config.toml
hidden_size = 768
num_attention_heads = 6
qk_norm = true
bias = "none"
parallel_block = false
init = "uniform"
init_std_up = 0.0149
init_std_down = 0.0
lr_head = 0.00552
warmup_steps = 41
schedule = "wsd"
decay_fraction = 0.652
max_seq_len = 2048
train_tokens = 1149000000
Each number is 500 + 50 x the weight over the matrix's rms, rounded and kept within 0 to 999. Layers, rows and columns count from 0. Numbers have three digits each.

# layer 2 MLP up, 3072x768, rms 0.136, rows 1762-1834, columns 0-95
570607504480510411491474597527498504495430595590523529610474562625499513436401479484440477552531505455481441517486572495405615473490506431574416567466466489478463487529563460478510546507585497436505422561480573495539468413505480559278599469611423531524417514508438472531684526524416479487
552462471507505439463466482538521485476486466497482571451457540495505436452535419451423512506510509447570491498500490521503605516453412571513510463585451562545544548598462541400467481503457468506451490539494483490502479531434535552475501401470491552392479468532504443420417448436522493596
403439516518540420498382537531489540520446620436472475466428566538521464457509495567529454496504526489502574548543533562391453426598462520476489521485544620627491484539405486445586486455476483567442467434589503529523552529459517526607418454447439580493541389544450545470409477529453519503
442509403473447464502534485484477526528413469573454453477507460512582436456493497603496503469430408520490518452581618457526441417474492559459523511415439529493466444476486478568537501424462419440599514522497496435511356490438527457493510547504514594518557432474459465455456509523527495470
358439487541465496485527536550582549453537500542543517602544468631451514522406447439502612529571510471484499484470482459540544489543591470501515519478489447483589592602447470525549569451484512479548526480490534476458490505490527571443501477509542526534479499620491405490436455595483502586
486489450530448457518541528571521466463447406509455523490517530565509513535483503538487574463420497552510522472562526518587508551582485480461535506486546502564488496505490513439522494450485528455438418534608459645424398449513485451517544542485539508549496518617533410506609459462509402487
522468470393547572475485510489547526443440444467548473513499437515567466418477557486492513486511548515489441469502431369389494473472502509585443541484557570507556486592522491489476429499517401511431506486511528474510414516488466492512432552474509521382532455590437465549602560570470560485
522498467498405511408476489496436491581537443477534587483427449485440526521547511544529562512440497512462428544498560442468536500455482474549558507605591564502542579484480418477417434615587597543553518472483477482443461473372467447478552549431517497479589526466587527647646540491481402446
556437448471513483474444488610526527527519525581529469477489468563427513538547559492437503508494494564495542470498481498502420533508474648441509511507452418492527496516557473502402538545505493479374560550522460486598530477533479466536440541488519544489512446543459590487483464456551466410
483512473399549538576526540519551451459475559475461512409490489456517523531509493479503500468482495545540573599488562447518493450551466512567551572478492594468463514511495536465502506498581469491458385453433472545390415529549521549512446601493474540519426458439493482525478418518482451455
512426591563473516404433537577577506505427391493442396517380457503570502504468540525594496535492529490499441528448513513567448543522461480463531609486455474479490375591438481580559443473601470363512592463370497469485534491440445536535513449514575484432605510492464512545505545549491531539
426512570425466531476526481467528487497554483477548468514540522481498487474588534577588463464531426496389519597468524493407562488527507489527476441513442456580506540462463398487500500505490474468515440485429431430441448483540439476542471494388459510477522480503413527469561414566510474471
512415463528482484626508529581540481459488462610448516533470578572463488493403606465478442523609482516458563521462443457480461524517484503398520524509412444382532540513468443447480395489578447511409499514482475395516438520427493491592527460558514482592512489406542463558500481488491488519
511441504519497536524595600565553601441508467473541475472465533519529447487467481570460430428518561549477434511445494520470390556484503444509474559472439461552551502501540513458457441472419417524476518496479462491475469458528463491489466537493547529516537443523487413444445500487524475480
528497443418454564503462477465556499475442535457479547507509494403465539483540553463438465438462567414362546631500391504506540517478502533525551457618613500498378435456441554553460508454508528452514497528526440546542544540547432580450495505510436482523567552549521494529495552484416486427
506484490452523526521556469421516466583554495569455415525385506529546553549451485375560553566487582401458512462513450501510446514537526484467503421484535532471575459519509560541550499496557452510489427518536514495510560534508503516492443500491564488489430462439508499468561492529523527456
528538575480471491480510556481545511546551495520520433493553498435548502522546437540420468545520509483488609493412499459447477451468554449476468502461586520392490489416536513553517292493549418442471491408481502533515449604465551483413434431452453520530537510512556477547483530512526526521
536473466453505572527461502459567491434479467515519420415582497506484463461580529508562503442548513569480462451437482500585549512549613524436577546520503492492558480457487564443510485454579485517491433466446471501524474479490486509487446536522511483483513549537562466466431498537496513483
510540443545416545511498538608505487495473457635531482365550522485480427512566545523475433531498584443492426503513538496505472424467438510419547583632506398490490468472491399453525486487450508522549418488574410555498489421574474489527507528519563508540512502466451489518548548464518456546
578472431520516394502519488442569507493581532570543459492550573460445531423491516502500449513525491529410508539522441500539521500523522387496575446521446493480439451474506435466542494481577480541481492545492567460532494525525530593448419490556444498496483506502458442488515500472537457447
483501543530501437426532505573537546516475530495484460503459482549557521568473498520525514360386401508528439501479437564453524417496584532547524510514474514503350437543463403448509551503555473455475432551638461422525576553512445443489567468607468467406517501508557482545388415589384507552
635428443518422501539529515616581520494477528407520505440549506402518467541483467534526520539492584498536411503422469510495503484485436596541459417509504553552508344580462504446400485463540493444572544518456451521401447473427502484506443486494577459486440550492543601421561444447521468396
465536459475540528518507487497517470527484498475521528543482472421461508545397399481504508439564477468511490537542536549544543488509512433491416474589464517496433537509474469507555496518513596420460531541588538407468406577478466409643429403585525533451432498546577445431458446514478540462
451521424468470447539564582486509591521501477461483551418520535522540516563462523449472550517475609483497502514525559469465432444503528524479494423584497494594529548461546401448490568575433481474551469496513515573462507548585453496485519518448475470480493455515511522509534479596437514416
480495511432514453533500473468597515438612558523425526602479452569432427595480490479470575502445529517444537394437463555584484541502496565513469495413416560451455519411540460492559536494534466431372409509488461509417412445509488595368527545452473599481415599559525566546399546458526537520
538420510492397451544490544442534528440484539467525502569491396562523458547620519404527408461473532474494569408496567540530523483437497404495521476346452498442451428568532496362554464496582485570507486559605511530424504410474483501494496580519448495475444494534510564514525529575541467497
394495264290605600428268602368676515323469457610499465395490619546547601407503469408572606494542553485515456440440419391448538513532452587537479576562402498658439462422576393463551510412539605523484536440403470471513557488625544461546496450497483491375392474417440504604520482528541525615
548372498478429528451432534501553473505478487454595472504462462496565475544411532555473458425467519590485505491616439565528576525536469386534590512482575413469485457512476520419539508549511554496526455451477505527497490467402465361475454577468571554475513563519527471480489419518499538490
527442588367475446503488523512458500514551450447424507488458522583375499479554499426471511471470495430547532467569426485528590545440493549543435525485477463565502482488504491490501517507566456432458551499514535499414478452465482480573574597480441481492467481564496430474489465524499513547
531590609501452482507444421533380478484479589530548519577506575449427545472531516536551488553406518434461477498472516489527443463467510450519448463559519555533466536631566523566461462592468525556572493488469427525524486479515639554555522546461521438409439522436509509541483597557524408408
512555518565453426429440477478512467492502506434493598529475593490457456522564482500526474532533376509498504446489556497450582509511484443474482579416550526575530530607497461406577501499530528589526482397486526490456482484532586478445459479549538564490553458520602533491544524522481434431
478553551580544406518510480524502530509556492533540453503475424513468417473391536521454543473519465447471520513542607421472521523526466527532478486534452525445561460441443488544481497474595531578561447544439582565443535499515473514406580602530539501549482481534470507503503467594559463482
495513455476462537643530471479454507485558474608488455487604517511572512541488569319445429436525492515525508521571513474515390533469485457462493413521414415565531525512443523520463517444492526601492485586533533527509462436498495484602474549568614541554459471408551479456484500510422429499
488574404465532485459477517627529515484471519610485540543594514500488518496515511527447581584597493435510493461489533524358459494505436486519480509485411471459509574518450539516506531524475487527582520496521415588523482569581559457469557537592613488562489412562509507585500479480578433544
580489558572548463417426466485605489523441467533461607504481515520520504440589487466536442440508525351455442460429393498500540589480470431479446465501532532565565526468587388449512564492469615533480466606552476510566441492559480492471494476440567510441448512429407486457497488536460436468
513451501495448456502549455551557462431490514534629461454517498429510463505391518526537606495650473447541596465475469539519459465515477427452424551545578543528535554481538442483543471474518618495481493560484474457472575492516478425452484363553527524479586533563581540555507479530506505449
410483503524592419467521468645488608569534480516568454473565497517541579605471590441550484519505465525500511481506560507471456510479605530591436466420580545500519485490455536502499520553439468465482495529452502506537557521561507515468535443472480519482479518506461528540505529521533435521
501557549566526501442458517622498490514451609551583500513419512481422503497522406588590526510552587535600505578593516552537529546490492577494565456634505467431471568455581486427596402431608488522517472511605521512511472520583538433548547459570509517504488400455464520454527502566456529527
471437486489571433542535483509511524402449470497528574477455508510550541457462561430481589566590477420533578489454536519538555404484482559553489582473448535446530475507630503450488453490529516496553488541460583548532590536427477552572463463479466521458504516505565460493513466479578519399
463444456454593429452525537577524551482507463460521441561520444503579555447444535462488595490467514500513605508589505392479482438476484493502489555574468505434530573485595554518411507514438424547480496559540545509445436501496535594517439562529540554493512539413593540493475492554485436504
471427520484473510529509472560528474504445500481509433438568407371504473500445550470565419555476472497531510507525451450504473509598566495526453410530504480482490503560468423537522522583490538512561521491618485578416515544566448486466568512416516598483496512425523493502558452494533503554
551522487533483430522479467563486481525428525486548484370540574549491472543463515509510427539399454524492522563469555478463502568458474507504450502327430544549475519471538537540509507599519483446599542428467594448515552511543531576561400427501545519458507528546481520455508566559453534580
528525564555460591431533446484466473400501488484490522537507488521454468536448435467472481564527439580405564556532513393501524461496507467463470499503554480468537477537552503517447400465527527397507486495519498556432553443568614491577450541472528479518483560558485563469562501480476404554
517441607500408453494609458568565518469487513554503518546553502437533539432461495486481522504491518503529490428529590511567548546529512499551546499491636480531500482503552549443475509578529436507458492505554400522455497452491429504437623498464532555551504375448493537525435538521367413485
501532458668492404410528482515519507453525509429531449475488543457623569558471537447568524407426450503507553496510528454533448625574459525532418462484440522442466504568402395489520525503526457521440471498536485571447503492461518472448502520404546517560468531566605519530432498509473484456
503599641468543469489444500615484536514515484476456458470500528542495456547468522468493522438509483577457492407531490396593563517536421510506518437488576506511520518579494497479454487508482440417503561537594468458466499598477448581465530502538545526464503406568459528517409516481423536433
404436528353496507628550485568504541509471525444521552496441450548476588435453599498420459516474554531483548551516515570525479454461527482522479473493491519472562467497453470572556437473517557540578478614488505548508482432427494560559451463563533563492457460524579471460528473529469487515
536480487461476408569546539496433524493442538439436461467566528594363502510573545397475439506498459545481611511584436526472530591342423482410572629495514466511482465489495529470439431495506480552471502475503465515498446542526481510372504572553482570477475447551545515396526526527523526363
479482483509515452553443516512581526396423428579506537505476474519573459538519480523407538559504511518480489501477537525485473441533457519516533481478463606520501476532514546632542503379538561525518483475500517496413476449560551543489545550475530585504520508552491560441514431506523444449
507465495428437597461596503442602521470449501552455522484416398438576515447594552446512441482484558528455537481521599464528525556517414550546552503543470501478543430503451485518553399494506480534486534465527491496572453491458429570488494589501586496478523530488486574416494494438548462487
507521470504446513460518557529567453542460512555439413447464536559536475462601622412529413485447520504506552453459452454489460388529529463432522479510443483493431433575481502538525502439477548494549510520471460471598462518466567415511506579566425551547506465506628482440558518569449521488
518551484557510526471510573517487496553508478474479459467446617570494503486520521380565429480600457526520499437523514471393585440537467525489520526459552465375496542541445566475537567547533449486560537452501469505428502586474427516534504456622515525503513519459513515549455507451517495417
505558576535543527502505522506470537515493445470504480464431486495535550600452555458429531490408525557558564417468407484471489506571424512587540494551446451477553645515558499522528508436572566548462549596429476481494529528602501495521518482613489494453537568482459458484461519484495555466
560574446501444464405578487554376478444556513449518551593493542488416480456585483535556426549507456562568553532500511522553508504515515607516461605473453494513496594522477508508540477531484505505471496542494510551431491525603461469529512467521522506411583519491593527568507412568446502536
424478527481398474466581443504540489480539481478465514475589586496531475513534548552512490481518495468513488474441552497504473510576571456537474518497563453467536516420468530666519507508466517465520579569515526537514590453592475428464509448452496524469518377548569561375496492582546441461
543546540580529483479369481484627458429575482537541442434488500514400420499558525481419475583476590448432525463468509478497443570633532463498566542478490530472511559506415457533472431447538448516530478470422499586573466582313459541528505545435532578497542501462378456611520515457485442449
498537466640492389584546473550522472555406477519541561512505457483442454408555504515466536500435504462504427445468463517516474415487494460400548501424516617422553443504532521588602588479448487483515640535461504466530477461494539507543470457521530513563488507487596590542560506529479526448
474444627411599473412499479524570562485495477446467522397491533512485578483539532498508451560489413534577463468568513425471471450476489442454490509462544464466455473485514392579431460481473561455487597488510517466456514459450482488531456575522479481488574484468524552502531498569485439640
536601445512552539512504493504464512517442469537491421433467591556533442424375498512442508426567503479507520616534470439436507379467397538450510578518440618541550518507485434562513413506481557479525503560515466485418500499508506459462501413524451578432602496544511473509456521541581553470
470494521506500544524469434466399505545486567541522496585527469454567550545469469466548452532521446551421518489458526458516450456470441534558502483514537429541495447506552492587525491443516516540581474503527465458594554536400476551494518508586506472557424535483475472488475423571543519572
576568548485406472497534458617546540520473503514497551546506491476551596526500535455434520499495553479513434545496543465578505493577487515488515470441604514539553530440433439588557491501402456455468519592461454558564472472499513463553498492533480570420486505449548529541480568519527618508
500508534499455504443507524513517558431444577542463543458465497484523470444439611414493539445514528565504518465519574490518420510519551478422516537475520532478520499472474553509526479450513527521427507514548463491473565478491411569363574518460496557525528563561468532523525477435422402456
510600453460415415512513504539502516467471417564508430481472479489549479525423542515581438502484498436512464539540520577537441488513463515447478413551560588517524534472484507533585498523510493463438496558533533507512517465542617439554581487479565506485464457507558475483491525535445510506
548530582532501502521465505422540543544581431450454440484489603499546533454464425450541529509516583519516509491464539522435499498418464552462435492515409537436502547562534517512519503535516479509521519527482463570466467457601529583545485511472503541490549534481388569458532403487468435535
456525500438451478504474553488470503421611434493420561539527457571415588586458591480571460413485570511472486545449543525538459535518520545558493541442513548525500552469495554527433462464499541455445453485498470584425569499504504465540525560460501532513526535504447486476532480520534493411
565547489533531455541405415492559446582510489520547462469553433503501512560450491433527417520544484515506586513525582554485444540517551429584569513517538446542497430454432464420475477441452562475444560499512566499467497500474520477486499531511489480434606530473488552483513567509466463474
483558508363501441509615494471540508514528424500559505526506530525511541465468615465520527491419448472489528469504409551514508510485468485485499364449527581492466536470565534470488527510552555450589505433471474540454485518461551527456480442611452486577590506553546505394425514480457494554
497411563463429553466515430587521511520508522482478583509504495500527481492540577495589557479436518481559529457495511518536468449570470530542404543564543483493536479498429453532420460483463528549456396466544487493570560499462466524486591516458593550517419499472478549493527629389540461509
581504505469465439564529542513452584523555467460423534505480521439428494422485489548449519467600523563579458469449512492402608502552503413533484514458494549517493547450496569410518572501479467529529507482563574538558628496487479543488560548465450500410444504562536510517499466503483424609
524549451559474594592536487482481515478477443550532426501512543537537421441518544436475413467565501549462576443616504415457432446455390452477412476483579523533508471455639514508465530467541504485521528485526575498467511440493537484538420487463572446512550463436519531463494405530439617548
530509555511521530493499534385525602566466546470489508468437484465447443444472444518425507470484360395476474541526540552531537520547507538569443447509605432540327500543496500388523553466553464472485494558543557420498524464435499416414469518494599458442521499570613565441515486520502409487
454471449494447432535419414577603568574525501468554475437511570489395559499494515529533459512435518484492462454531478549441590483471490518485529432519440513543511368519585487521547491513518513525525515518459512529462475521515491517487454477562557506441522498456444480541477500503541558469
581515538526465435492491450497563473494521511464476565416675545468514532503507494568457485543522457554430478495439519432519605576434411585431505511531546489553500518467473519533517504460496466525567472492586528532490545451511411549496444513550574571503494382587496503534461515569586479469
# layer 2 MLP down (transposed), 3072x768, rms 0.0623, rows 1762-1833, columns 0-95
512488516501477476496458455423521465433536472528597497552428488533458490564578394442515513445456525484510524452497499504406513512514501523470474422539444509459479530500476543500527481506564463467619504514569470535429508551483497453495477519524467434477521431468495461517571551583437493417
519536488493580586514403490551501466585529449584492560403578414478510576495452464480518607467558402531510526478491548603414527506430413444457499523406454488452570537438545535485570494486534477588496492474585494553454526365500552496511492452533461495411464521449513479545553376524494536569
502497485539577543531573494453503435472612420502538476527370484579572481475475514493359494507572556561557382551522572483465468488448556441504478541417466598503537599605427403477569549463412572506444549539542504507600486486442528550562529535522480505508632505482471514465457526633442434506
509483533449436457530526523502553460503537516579460560534496575513457531478596517553562470497507464515483490515456530434390370480490505459463544538454553536561518604390513483483530466425525520473505566401507566547519416524383541434494399523466508545514538414473489464492380480600517459499
568449483474526509489524480579421504542559489505501507559436569594506475530484505498536426441537450574510443526498602475504529571544454489406470531459559476568447523479496467510490456508510518415449487451558541448493521492533542556543556469531455397516451540448451469494529506446538597581
495517495470563543521511503479518493461547524454582559521562538567550507442422520523475561513507538541486511462456478484431552561486527536467469462411558570467529428489510494447484501506476535512510585506505468665431478484429473485487513577457448490545471481515558486460510458488478381560
505543483561494335536447433356561529460539418471507526439397487554567494394503570557462523573357440567489393539461489558460450595471496572448507497536587506583458509575496478562564441500495448480470493551526554528529542430398481507509516473414539498484487506552521489522480509578488486526
450471516528509505591522517540519465486502626474495477531478457510453509564527526506532512472504331394542435505503596471441506522500495491550490525495574478587469536543482503415403504483508483545458454454479496507412454473452391478379524464458542491468504436594421547533569562518510519437
414474446536529350525588576526461456543482502554544470535430461549473526476459570580481517493533501526589594508467515446463463502507570549468509504458370485435512528503483456546457555443557481495403507538511571593529572514573523496413452474454509487502446457458540503352564431484508499477
510565566505455475401476497488521492415555363469433512490567482545436464585478418509492590466549481512543584463496516536547544543505310428443501443502438564417448512445602453406481491496415494488506514452474526515452450453524489460421623542488516404519424499416471465441481549485537442535
563476534480473464582379502483554463465471501519353447447482455515528552537453550571594491414485486450430401504517468558414493507496552463451424553538509556622500451475507579482425510460489457488566497499369500513443473556481479430566499452514539442548435475504432420547465526505545515529
544458493572540449576522539541390548448522542527528553494499593482488456504557524513551609469530504514425423470477497508462526552556532462537484411497510481460427553517438422451602481505443485438567506495472442473492511521556541557488472531520481498480555498507455509474530474502481438556
536491520522489411454511522446486479449503435541536464546548528513505519467495521473461628521576420543469452493439438517584439467528539534482491415533498434566469546521397468495530404534504532441526450555564519518576449394395503550510457491479548407575444490470497438495536493474570440551
505630528494500512448583500470466503457503513584493542481484464515574543557494558507465510469517551473537486496454441519440549467590504358464551464521503548469546578425536543491471464453418467500522525534463491498464496462553517416504460462442554460428529520522470493434456532571487517597
556556529509502395487429557514561496562586506440511483562467426503500448468488502508524451501411558609473489432527544475514467500512546573566542512510469485534498471485458436480478543499483466504500474543576427493516495453361501555530550614486533467518399518598517424544484536452423557483
534466472436428508562426334537515412502442447497553562517500550444553511468517560578465505423459544527472465485501474496475457554463486458444485514511502474531556582494486489462460547467507480475476561522448511485419516479492488501561471532434583508548609521504498553541532465543466447525
437574494480567474460501520512477524461529521533422583468432430529509526548445491458411520372482483493575592550509435486581521434556544463546517545453492528500523510457568472464540388536410408443492540475497502456537397556486430504420462550493483568556471526470489544501500503580324551402
508529431561510542501625464549523547597580500495624484468586569497535469439527482549576483501498399462485448496442469474523588586456496483538488439517440466511511496509444393457478426432532499576466464595452545592474539402521464461492501554466574435490481514538530527507490586515436482480
515370501437474577504579532594458508505436477540500527432524511540441572525538571429528424492535456488547513428494404491516463492578529549508508468514549520611469475509428449459483525499484558565586511497554497473479561479457460530461552475478439568523546479398456482441455486550544559505
538484526578507528564478499473384504448541512387507466455455481468525556368494591448619459538549551538442410492575502502469448535480587484524590467549424466562445470366544537479505514498486432500539387566443497541512544515572467566412426562489483523572591501488557418481498522503444528558
456547484499525587492430510487429427441469524500501486575519456587513465473583425439521499518496484413402393528460456542501512512465540549545501432492377439528506389519440508475508604507505556505486496614511470476523535463515584372516480488565549416439480454446468504578471507502592422521
423539441468636574453551412424570532446498594639481560519384501489474564584526528432515526467535525516495479503472443376547455549522440530430611470531451551517428443398515599500542478587469495544497470575451432536497441503446516487576481573518617503490489439481487485487582490479610488520
509488536530468514482525574483409509474505513502581513537466485536420444592482514451444504446497516446446527529521565490473460594486520515529372419476488502527518486459610525510503487463405510499460582488595470484494456521453504453552483503478592493525579604494500425535473506498560503444
535426501551438583489398509430575346429431509507491527453497547526520449515574453561626500502458531503444548476505435614454485506468429511426568536530502485520553464515444485468438568402466468474513524470475435483541451502507491467470480419571497396539500512569467545466480501445455551519
569490532495447504486492421492467537477475411493458409488472462481493458501497526450511576432443383583563511476361558471500525531468408439527355478481422612513506448523548540480494440533527528537452407571472414483448525477539519541473519492497385540503450564572451522462486534560536518494
461537522488582524502524491481478580476451540470519529528486450539474470475510579398524448449532486512573478470468580326583525492491487369559506558421567434504511442498515515371553578535498460495514537599514451479521509492413401495615516465547509478506465471511488447512610507509499407480
503312832379527399416544537677587178415509538521509393544568519479473564467490553498555504543454431551509541556494473532477563520563488469543475489476463528475480499518443511438465481476487501540528522522515498520483472502464470512521526524527499420552512443512546510508480555428474480505
491591495538501514500450464481493522544473443507563429499548525509555541603506508510490480553497490508436586449655530550457526592592551519574420470463579445466493448494471570515504529503471545567577475484501509471490475482580522554542456481475509484524485515458454500544559504496490507488
462585436585529501494573424505496515525424526458485537572510490486566476542529520476507568486511547478361330507432533513442541453541487474520535470487462507523546524502565505491620569524559529568565488431520445438581536547480448534558497524522433479514529455458419498504411471456469490495
437440498550458593504590526524558581437445564626481537510477500461420386442465507492515457523507482545486518571453449476500530423502484411443586488577541551560405482544539566500506485488407509439525517524424524523499523518542561494527503589432483556483519518520447500477468499472507490445
518490556486489498584466529497529404538614577532546586431526568536476414458527530498500607497453416541494520512545437505503505500578492524455522518504497489434551594570467451462534551451569456471523548431541553403553573499526575474567454566395486411509563439494534386486562549461469425506
489488507448543535545500576433530469543542398435469498525538473543465499570537459533578506450521544449428557531535464501469529509563575467448526496580522574548491580445536511541467509524490447556494552552500432526526432489507539432522487523468500445495597456505488524478532572437617459517
476490543489481403458460569518467537526404613544502535453543573558509441423439486532542519519511570455501541504482499494550499463566510553569475467457477539429529495441479502496480462443499485470510475444374539594461555508513415481543458533552528526543478472522502479498455464508569445539
549431537465450480522551468442464526520468511514446490475442401479462481543495492536531598496570625585521596573493522443518452535484505539577548488486404534569505451478468541466509555461459529460493526464421520563547545526539574449498537590440495495495488429454449391463478489501503554547
453523450480564488486486491547441484403528486525504533464559515515515480523594547444508437511532445491438514538532462397470413492401513468448471464522454491542516553515510421526412550528441563507500447543489510466471490438495462466455553467498423435396498502571457464425472407538439427504
520508530545536497553447497465442399429501379536537487573541465549510566576500423537551476446547527555507482534529513482558435379515503411493423442448521499482574520492446558477562494466483572530443554495495436431536544497541459444474522512454469419548559526511469407483538447481539511482
494501446545550513507462576438495400463534560526503469549584389504488530496493559459537493477436490456453471490541565519488537539457467525455519521338518497479506397459533493503489559566469483445511539502560482556500511443499536537468585430480608518486487563528576446581481524552520445517
525419478494512595624461480440494455460487446534432484537534577395506533505578519503360525586592576589576467453503587572418536507543442451388535481621532495479472427545498478507472454455566444484481534429554467512540549557526571488478542433533430581442537450538566516432489582450554504464
509496548550530542472506593498458494504493463428559542512427591482551443537432511471494533532503539454435490494537543454358540558450424521508469459459493558463539587461636422537551426473518454402487384566453501598532506528437491506439492493462509460530554534543621386491559521480486538469
500561486506540555532566541506426465472457471514613440547518474459487439419531469457451508515421463543492521539515447505485513460336620554529531518478457533442433517577465401492562544491453434488488530504534460499488469456435493561466459596495578439412496489427548437581447471491455447548
577461476466548522544431498540562548476402499582513595541484501528540551504567519433486540511417515506589506570533589563528518547603506520438538507453543466453481486507589448528511473552478483516479396445579475477484534442470575505484519454538444427504414449547532437475503449450581508471
463482453502554534438498560487545524520518427504537494410490460469486510474412480490510507533459432477525482526497453471447577483500522494475566514446499471471568458509434563485483584589521529430540576461506589480505459378557456524577462386490470522460427538520513534483495515522473503490
393458464518478540510489448513422503441513444449483513499514536500557482478470543524529448495540432516475557547493608392510412485421528509461498517485475436441500385522360492481484481483474390460483574471534462484542449502509561404622482492472508531544555447474415428497541439497426421558
491499463508476478507496499488460505497500489438521489490540470505574453481497452496561473543493487474490496433504560536521582525473454476544503475522514521629629421517567514548434561401515508556475510453435485430477512471537684527535500477545503460537455463465612463504495512562398507471
464520460391512499585470430512487511495597497474442449537388517395542497539536567487441539489524538491502470586540473489519541429444390495534546478515563495453502545525449428438606516558566427518359516469406547522463449447483548463580492422493498435440472474433580459464462501488495409565
494502509466512470521525478450452427505503499489464447517525573523491578460503527504456520478453451564521539503520457500535549533565483455520455480512597424445442600473454477417495424481521405491551587584478468510515473459450530573462494537500453468497497410438470472534466565473484514431
521464476557457508500511555484473526535459501443514450496426637475595479498444504419529585491395498481449459499513511491561549462506531468541521526472533576468543484439511361556538427526547519564439478479556492602517536462528484423444559522468392554483465476564548487451470477499390392550
454518491495539502541491505522462482501490499435485514564540485580478434598523480495512542480482423565590566519514462453485455529536460471474484517597559590533502569498551364499472424515500477477459400330457538524519492518473500512405568442519467461566455458456560547435491510550545502403
491464501455469534493438490529539564567446430531497575540561511580522503535524538453534551423489458493505450448531505519550596509568539409541497478502496486452492463430509492511460534443558506490444434564481536585455555459565538485489618525547438475491416480505449585440509478503361575463
524534488463490459488509486492437599527459489461532524538513443449545589502484607474537427507596585529514491466545486532478485480555431493528503498511528482424547505555436472591579478599545428504431487516520523507438487444565501542436537550551510510577492508494501486480518537463490520444
498586529448532463466461457468509524534559481524473485437467465491441370491542552564522456469537450625511477489431499508594481440563459398524504541510485538491441585589472488524364539514540600578558537573569512520474436558452539488533539492552452523449517478514459474392557449543500478464
440490583540552494575530490467484452595541522554573435552484552541539378521460513473552425499440564469560520412504552477429549571437426506515557587482571434539454524461492586368373525599575506507588511530531490466524524407496497498446457482521442479460539526372537540506411530594381508369
463463460535499436548480529407497467488543469463501431466536496465502452522509517389527483441599467585519526444504474505560478508434503444547412478517573392562480472426528517632555439526582468469572496453419438534475544498445571480434423456568462544531552507492510619480505483570569477516
430432525447504593522528445456531458520472528551691465473410498530484512472540448422624485517486566478518508500460596509505434479408470583444497473528566430481474461439570540532494494521499574455456566516550539519536468572410509448433468410508398486494492515602490550503562536550515524564
480529500520461517552572488502483509448533572490432420551490561459467406493481513520513537508553425504514592541566540480484514544447466440495528608545451469477619484514404533476497442470465497535516588612491531498478568409433485440440535501408427499507476478388552493423444471358582512605
464431430515481478539515434503476563488463551476428531574486429460387545467546488492511429511502452511543435539488491558426492514535508396538468476510488525450548473478464508505504482492506496548427564430523588487440518374487483506550495462491545486486524514500568440432445480476438510532
520415532463419614470424511423512496471529399483493555498486458423504504449576530504506478530454471509534523487528568465463487540486536566483540547451562525660460461483464516439500577548417516483511541494441555519484594493584544575498427433509538448499453521535476524480454423486552538513
481515472567449520567509593473526469514539548548428429472477521602499518474533481453517427490531487528578485581498634521571449573510561463493550538557561578443478405467536392503404455442557503546537465519483421463462565484398577538504496457561434547470479545489463423519504539541472428479
433431480510514473531496497439477451645456527494604515457434458489552377573490496492473430496515497489576500490545496550499498560470483452524495498555520518456528503431563522590469492390475472411443496535469549459472526490471681584556596395563431445444395548467475499424441537553618472454
487448488465595494498597542432520555549548424497486519512500463468459588441565463494495431613456416498516494513501549486515572547426451371538506472492519466518633561465454500470448492595530489512446528516550538572523491480531439512584485415512504514546489490497467487496374413450487489490
476430457526529549553521537462507499592552642454485607574488522462545468558494472525512432542474476491514452436529472397515526459466530521427504585481537566566463537502586443560552469437491518425524478524520517453537510501549574514562482473510445463445525505452462504596475509592501417449
443534499493533526489470481511499374464490426520479447455486508468435460516496600497556449415503490440507399403530561480556570489521609570521497454492501511592463475466478540501589508527573451508457361478564426634600449455500451524437462476535412461536530482518485506486501505407489429498
501504506496527515485509570509494531490541463458449465562460543518549494446455571448556526485464336450498446475560560474512471555467489588442476502525598572572543460517412390539610510514430555464474428536511502450449472489429567527557514562518466538554499430463509490445443476506494490451
490432509538459557529466419559526533507453485574592504610407503470473427547420407517470503580541541520489381476599501540462538449452489419509589488493558469489556337523531581525513536594466446531486478482460489506439448442470440548469481493549510563523477409555583569510509525537428550492
582411479565576474540504472538589476553430562429498455494586410465493480488504505474611435549470459511519458503501513472534466516428546499517467616522564427456510529472497493484564398477450512597534505570419471553439530507454500546446422494460578485488488531500469492538517505509485544444
450504552505495541514518650524478341519554486516560544426481516502534472518497431506499535530555438517560520558487549498525533482444504544590463566530415499508445460491547493470572502444500537443484530513479471463488474492539504559491535529471524468540513548539464527507509613459460501524
473522569469517545476509521423347506475577493420489585506493504584528445423530491524534503487509553483642478496437574476440509509519496488509505564481494458414452543572470523503499435442544442438532516591464497518483594478492505434631558541452506341592486447557567515507468552457526511510
514598447585468454470447485357521508490527492415461582465466490442560531450489494579449506457513485482451438546486470424454393504521447459528409535474417476437476590524479495530506513503510368468385393515465507526476572427478477507542551534596623506532485529606465450501456526462513514492
528530558513491537467549532519461535484484507503436519511475484360457574417587571481525443421537483443508483486519496579494547420509481445581525564416411457498548447449495507431501501440579536495541454460558518473590493524521485494469464480518450466459488424542517542456498485504439562523
531539536385593580524447502522513428455464546505528402458472550466558517493527457468507470484512507595491565488580531480527471519609444512505416418495563534489488494457556428517454580394513511519537461477439477546467455428461531488558471529490525533529460492550478479488526493553558480620
610554461382549524585457512537489478522553522434479478428527584478467512524479540586528482493535556472420487545616453586532478561478603548518564494476541412495503472520429528498358475497549509509485497557642498415554589469473476455421483480463543467477511525449523517485554480484427405538
517489493470496539387525519486504489413416425500542461484534586474465454559490563577557488538551560504548462484512525495447543530475486547471529430501573544580606530516563473524479591624432523566503424421496363487604452481524452578570433445511565431518467461517522588488497528576429545550